{
  "norm": "rmsnorm",
  "qk_norm": true,
  "lr_mult_o": 0.691,
  "lr_head": 0.0103,
  "seq_len": 512
}
Each number is 500 + 25 x the weight over its row's rms, rounded and kept within 0 to 999. Layers, rows and columns count from 0. Numbers have three digits each. The size before them is the row's rms in percent of the matrix's.

# v: layer 10 attention value, 256x128, rms 0.319, rows 122-136, columns 64-127
# o: layer 10 attention output (transposed), 256x128, rms 0.265, rows 122-135, columns 64-127
# q: layer 10 attention query, 256x128, rms 0.231, rows 128-159, columns 64-127
# k: layer 10 attention key, 256x128, rms 0.213, rows 128-159, columns 64-127
v122 098:523502510456456471494523545493463532515494493492513497510503457487510537513467499484499492466500462488510503492499522529520497454502466502466486529516485538541530503506487471490519499530495483
o122 099:484461506519514536517491491484473510487508501490518486480518547507507475491528504532504460507524516489520479487493537463528478568509450481539526478482548463485490488518503513488477549492519517
v123 091:526527513522491506516481472536479500525487538499488463490485481505506490505519493518495546485518492471502505504496522546484509490486512497454535494490499465496518460464455509492500495539506529
o123 092:522480475518499481480470509474521515478561506502504529490460513475466509527474486497481477461502500469463515550519466518489511492513494462524451518507500486521529513541517510479510495475481553
v124 103:481488465494512520514501519522457500515521525491472514508489471508521509470518478454502495503486453522534507527483495470505483493453517479459507505416475478501522534521472496489525470510489463
o124 109:474487543497459489467506466489511491470482487494495537499519496475505539524498498538478478534470491500457498505525508474497498512511502459525516537563528515496484473526516519483506483503496508
v125 109:463494532534513494534452513506556507484523506498495526491513487501481471484468479498495519547491542473476511509502499447467529433491481511523480499460500528505476499507519507450480498472541503
o125 104:528499505443500504518485502465478429486473488457524474500478474482533494511509494501505510471482465517510494511525497515524504506466518504487527496541485466520498519456482473533505497510487498
v126 096:496466484513508513501530494517562484494498543478525487479499483499572516516531466546500509482482502507497511469489507500451512549495478509481488506487515524481454529482499493476493498528512533
o126 098:510513532495499476490530472485500453480499466532474537511494536494505479508484516466477479521514511477503455531488512512534493491524558495486495477487508499498543486516532473547521428482479485
v127 091:505538523534491504539486455520480455442487491528509462500532493529506489492500495522519488515493541496468555443518508477498540500519501506488507496479485518533484493530529504489520504480523504
o127 098:537513498486506504480512497496524508468506524499495535543457502487540456538502516472499532446513499486533467510505488500503463522454505504486500472496493514474502529497473460490466533500485511
q128 097:502511508484469521476453482536508462522532508457507536508494465481504487472506530481487481475554498486468489465501483477483499516514490527495544519481454465493477493523486526499516527512530459
k128 092:497487518520476540470504484512495473498488505462496514529522485521483483470506560534485443474536518510503490507488524511480510510528516523491493508480438463495448478523506526483472476504540458
q129 108:482515491507444525510521514480466497487488490491498508498526500481487494483505484517487500483477517494493508493482515479504520511526493509485495529486496461533534483497506500547514481516493522
k129 109:470543520484460489499474475498524505503516459497494492509543526476510518496518465523535504458494499493478501497500517488507505507532517491456482527492480465522548503458523487503507469505494500
q130 108:509497548470535493521470502512508487458486506555501520531535488516476459501482525489473530508534487520461528488472489470494545493507504450554522487507483518571437516559502472521522503510508520
k130 099:475469540493542481491511510510499501502515507531475490518518469497501492525531550508458529525505471551491554524444517472495533524497523463526516492503469480532441485535503483529529479501486498
q131 106:465451535509502494506491496516521476530489560553515523495471524524510475480528503495528470455497504493449515478498476469466476493532503530520497501502526507483463543492511509459477527494476534
k131 105:454449505494504507509469481531481467524507553593490520542486519544507460489534496539509477481498498475482489503531475483470506478508493503509482511520509443491477512496508498442472507498516533
q132 096:494499519497506474548551500539491486505516516475517498525488472470514514502505492496516491516530514500503477531477481493491527479485521491478531445452490517463515455471461466462546451523466526
k132 107:537488485472499494520542482514496510490509523468525486487487485470486483529521483504523493558504504458466503485477470526473548487475498507510510456458501497512531462472477442477496465498480542
q133 097:497488506516501524512474558479447471473486510506478462482482528504508489483485510474468504518490493496510477511499487490486491462492471456520505533458506506524473532524541565478495497497494486
k133 100:495471488503504508489517532512466485480475521488459481460496525507515489502479514491456498512491503528512505494494454524489503494499447470508542524410550505495449539494512564492495484490461534
q134 098:507495487480510475475492495517471491465511497472503507481537474539509562496484483536478477489466543536470571485504505527505490522511479465514556490494483470478484458515490475498494514458532448
k134 106:519467476453538478507533507497500508475535487481475521484538468500540547475489477504502497503470533517467558505509492524480455518497476463548516467497491498500517499485471482482543486480504486
q135 104:496536498520516504485498459514521545553462503517492522535528473545537491450536548477530492495541461469478493504517485460554506506517496452512518532460484494536499521475485500472477492528494492
k135 117:511520509523531493486482482547544452494477489488506521531519481499542463456517535482547502490484483481500508488444494464540488503538476445516530534462475511507485530497457495471477501491475514
q136 090:510513502496558508502523480518509487508465492537498541488480512450486498491494503454488512506524541506486524508492488525505505526484523561505440457546514530513502496450531487488480521501513482
k136 106:519471506463548477482491551469520465521477495511490505504484528465495450506463497453487508502495549520473504494478469504506502553489540521489470452533491493494508492470526476516513518506509472
q137 108:490475519515487511503510514525460511495534497493463529471513517496495504496492452466485527525510512519533476482483496543493445487493471475507511513504458516474498510503526521498474517503524514
k137 108:478461515531490504512520517497464530494522479496457525518486512495499515471511452484534526520488496527515498472455486538519460491496469481524502484523484528460449518498517538520502521514498546
q138 103:500499528508496531483525511513479461470456523475511519508510484513516516530480457496482499534535468477510479526498525502552515517442542467503486533521465509502539511493477554462484543543473485
k138 095:493509512504502509492528499504495482486451510484517496517524490505549517505499480491497487547528477487494469537533513511521513461455516468510470532533443472508516517459500557476491515522472482
q139 100:517501516460518476511509495523501501479488508488514528570519486492520502462538461499468490473494503513501502498541500551506454477472504515502528492503492522509523456497495483522545462509520461
k139 103:512512508490528480533519485493508478480504524490506501546504501512511513467528484478469504495518509508491486496566504508545474519453507517528555479492448514484499444478504494547508461513525449
q140 098:547499491547477545507503506459487482506485466521519486456490543509483513533459486541522442558512507483499497519460508485522498491505541489519510526510483521517465521527516446472527532523486494
k140 097:507480501526491554482519495470466485498488463539524495474471514489478526497521526555512469533509513486486495525478508492505512481514543506497542507515495526500443470538503512463523530553462501
q141 108:485497505517493505548493476493471497474506533489517556525513484514453513520496480507514520486524512563514494466484525468498454503454483550461478517485454472491474513480479498449504496490549515
k141 104:502488514509494507539463472498487478483458481485524520532492490506473453532497452506501505522499534541524518483497534465488506502536534508486495461486444494467477516457464507435481518452522510
q142 110:512513491502477499506449489461540535449515504535501527505459500519529495473548487497487515500522440501525467501522492478517526532517482506486511485505493519505489462502512442478470516472490510
k142 104:516500490539472498530468505443535547479494487524502548501501482539529498477470530498467520471538480518531450534506501453536517513537438485540472486513513501494492473493475472482483513489529499
q143 100:492568464477519516530526504461505513445516535512483496502504530519501476497511496498510499510477456513523484498477492481528525435542457493505533489485537552500550510440520519495481519482513460
k143 109:469552482500494483508530483464510498496498518503478493501487499539478502489551491472494525520491454519524470522476493509496504466514455498476538506473541531481524509441486520487467492501536511
q144 099:528504493508533515511488491507512505480479511484511513467512540503482526494464503470459514520518526490507464491525460500476535476482491522484465479523516465549510490497503517454533518546482495
k144 091:502501509522541494500485491468487537481500485504513508485536520508475536533478504479502522495516514494475457505502487512505520478507517472507465484515464469480507463463523533472536496554492520
q145 097:508507514518476464525490512459498471539513475498486511469523429468484468435529501501485487483501505485441547507497522525489497510494488550483497523493451492499552460465492464507471471505500513
k145 101:476533502491481497497500537499486492530491496530447509526538449526458493453519471526513446501505512536476497530539477518470486538502481548454512494512451472502500464508501483495497505483475502
q146 106:474524549501457491472474486531510476492536488581498463494546474497481505486519508496531468530534473523468467507466476517477482464471501479513506544525503490506485476534493489485502497501512495
k146 109:478504511516489466453508492525505470496528484547511508454487503499445510465476502454519471539523484579475467497487470510463500486494515471527497533513501499516505488500500498503495483500521495
q147 097:501517466477498498501506523522532557490445493535496486502518468501449519507533499512530473496522484469486491504520533522522514489528522481478503489528525506512492545481508496479501469510485450
k147 099:524515438494501503483501541527521525487471471518517525457479500497492498485523526531521483501478480473484494489522513527482525502513545513501526439522552491525513521448509505511528471501505453
q148 096:471530519505489484507478474474486532490455501525506522507495513496524503518526484453475521457507483504548451553479467508483503497545516506512453456509471463492503502536478491514481559532513512
k148 105:476527489520499501510489497523493525488497511510532521502479539479575483550531486495492496453514505502521485531464497488520520486522516520550464480493490470485500508544500511532525535527516482
q149 107:482515544521524496508514542488464514493473489535499510501452547464490529511498506520494500486473458527460496503472486488547525496496471500477511452527505479453497481497503490502507540497518524
k149 110:484480544478522505506514542525483477486511480504501500510461526456484493514507505534502488509461470515490509474464519478545513506496491502474512443547495495500483501507489468503537522483517544
q150 109:504493485507463534516487522513537521489500498502488485510506515537528478492508539536487476512544519526516485513447526469521520559484510475453503478506467510468537510496490549499506494484536478
k150 114:522498480480461494534525535508507500472510481515459483516478521468540503491547532522484499484536504501501504524479537480503513541495508506469491507506448500493545534502508497499533496513525480
q151 113:458500527465530518514499513487526526465512512480490495496480490464437481497527480473510502502503493519477473501512519469527491504497482457502479489495563483537465481508532516516528518525527504
k151 109:467500531489492496491498478541498506489539499494476480510508454486457476512548455516553537498500519509459502517532526474499474527525493446507466490485526474549473490469547488505518520560573509
q152 105:512462454499454419487486483509491492516467491533495477471536527516522544522516539536493470506470495495508488491497490510525452494516524519480514494473477516486508508483487495477519488511509482
k152 101:486493457500455449456527454498474519483472470519503501495556534508509495557500512543486487505488517483526507527469457534503447449505531496522509527475491511504543504470496483530508504507526486
q153 108:505544499526453474468505510519469489520507495500478537492492437487512496483471511505490446499473466517517469515484550508442531482516508476448513528496508472481488531499534504477540551492483476
k153 108:504523500503464494498519532502479513506575489484504522476497440518496463487449480536509447490502480514490527477472503522504512488528531474498486500448532495489485534482531524473518538524488507
q154 091:509525523510478535539501489468489464510565491491515529478481505553495515478519470508512515500460487497497528509443512484492484501540461479541472452498532483509536508528497561504485476500500540
k154 092:516516534461487471553452493476507484536549475498547494452486516524536500486515473483494501505451507491502508495470510511501494480524459469504527482490557488496548506536476517508496472500511516
q155 108:482483525476540508497535516521537567493532454502487486503517473520469490459459512506510491488479510477478485504473527500521546518487514501544487478501498423502466476488484473513468518465541452
k155 103:488511545481522516481523509503516525475546481504504511497515493533478520418504492509479480518507515476495455515473542509530550502493468514530526462497486448530476472499447437510471512489520500
q156 110:493476515489568511466502515468457489460496528520507486476482488465486480499489532487524520462469499522501519541482555489466478523489529476488495481518507468553489542483497490521522520535516527
k156 109:428529509486541539519484490484476477488465514531505517468502495467472509507505508518470500489505498513484500550491516498478469516440506488489537495494495486491511543514519481480490503523508548
q157 103:478459521509520519443515495475467489521473508515454509510516534491517502509445505474515502532500530447447471506502498489476505510478491461500487487456501511474510498479471457549551494493520510
k157 111:478510525468521525433531496513476479511472478526503478501534559472526477526458507493491502524484532476514481491521500508463502520493529470517478494477503519472471473516527458497508473479510495
q158 097:450517535536526451545517522558500491509492532517529482512503531500473524524475513473477499504478525498497528489501493446471473490536471512525511508480468507496518496523517538500524528511497473
k158 108:437526522490532507505531513550496529518489521517522504534449550528463568503497511501456486524511528494524509514504509490490480489559470517500502507498451484466524491520525520466502493488463487
q159 097:468482508500470492473519479525492535500477512504510475493478484512484531444468499458482512526486462488501539492447446481517536485470527510458497511559489507539473471494500466519516511496473501
k159 097:458494499501484476491543517513507521477484492497529472483486485504478529452502457468502469500497491440505543512459451459501507508456526490489523520515488494545454475489545476507485514496485505
v128 096:538478479499490512517477505500466465516511439458498523457516467504545522501506496480480519501549474521502488473491483510491494535511481497506471472471483548529525484475549478443493548559479493
o128 098:489487485455491468474496506565533507508521519504474487483487549473488543499462489487506472517503484487501470521551491509511526452479477527501484540486507461496493483491489471505519481450472483
v129 091:536462508477499501480520466518490528505509473499510523508492481469495511494494492510492510502522471535498430544525496470533495528511518472520454481496527520496494489512471554503525495482487516
o129 094:465509525526512491481514480521521500521438506466516517470499550489464525492508494517470500461541510490506545473510522479456499505486472530509514565495499507469484511463504516461502479505455502
v130 104:491540510478460503515474534512485515476510452487508493516492494518509498505515493497483483503505507514495517475482486537549482484474464482457516470500471486491532500491491460526519513489464437
o130 103:481495532524505487523474501501517503488476518521507507462523497508515455498487470524498481527457505540498553519497516443475503453523503533521506534524505465512486498562517500475521482484510510
v131 089:474527506503507502509519506458508529502465478515471496532501480466503520534473531487514471477523506479493535506493509514510506474480516518482542483495515487489496498487498524479498449500464479
o131 093:478485472508508509549508506470492467504511526492496507474478453504505458497533460525553500525463504526520476527487485441502492544511485512528500459474464531524496507519504484487528511498516504
v132 114:501475494529476486474504493549505466466506454497477517519492478499499528542549508535486494508501522500440446490513482492459519488551499490483547485526503515472491509508511508488476573469561483
o132 110:499532486512536472498486477501470485505479490550513467504516509480481504507460494483498484492529487529512507499548520539557467487484513518541469525585514488509506529486498481534488485567503488
v133 111:497535494450480503444462514492477490510497511477472505528476468494507516511508479511483521516497493450510509516530494540493474441501506502478531460500514502522498503564498498501535572494458493
o133 106:516482480517513480530509501469514511507497509523486498467499520497475491492454491519510505515466530531519501500485520483486496539482499523506444549502455497461539484437515497503508512474554517
v134 111:474509458539506506504520486504467516489526542474500473462516475501498471475518488507456524528503481495519515463556512488533493461535513539519508504523517456555564483523497451496505504536466514
o134 116:519513506508483449512522526515504463504496447519494530490444539514504520496462542504497500496454526466495465523519458476499496537476492473503477490546485503470462507515520532507480511462543489
v135 101:537544471473517476482497488539537497519493496549529496505527476481468516489455539485485508502516533475534498485482483483464478505527489487523555502497449530531444513479536509516486510485495491
o135 102:499491476518527511522513464469502467478523492497515478501475527516527493532508480504506518467513452496484473481513493556569518497488482494514502481461530483488513499500477499448460537507517461
v136 095:497500544464498481514468467509528526564507493498463462489489497525494531554526476470534497488492434484468477481494477479472528518483484503498536459473465527472493555504486478489537510524448480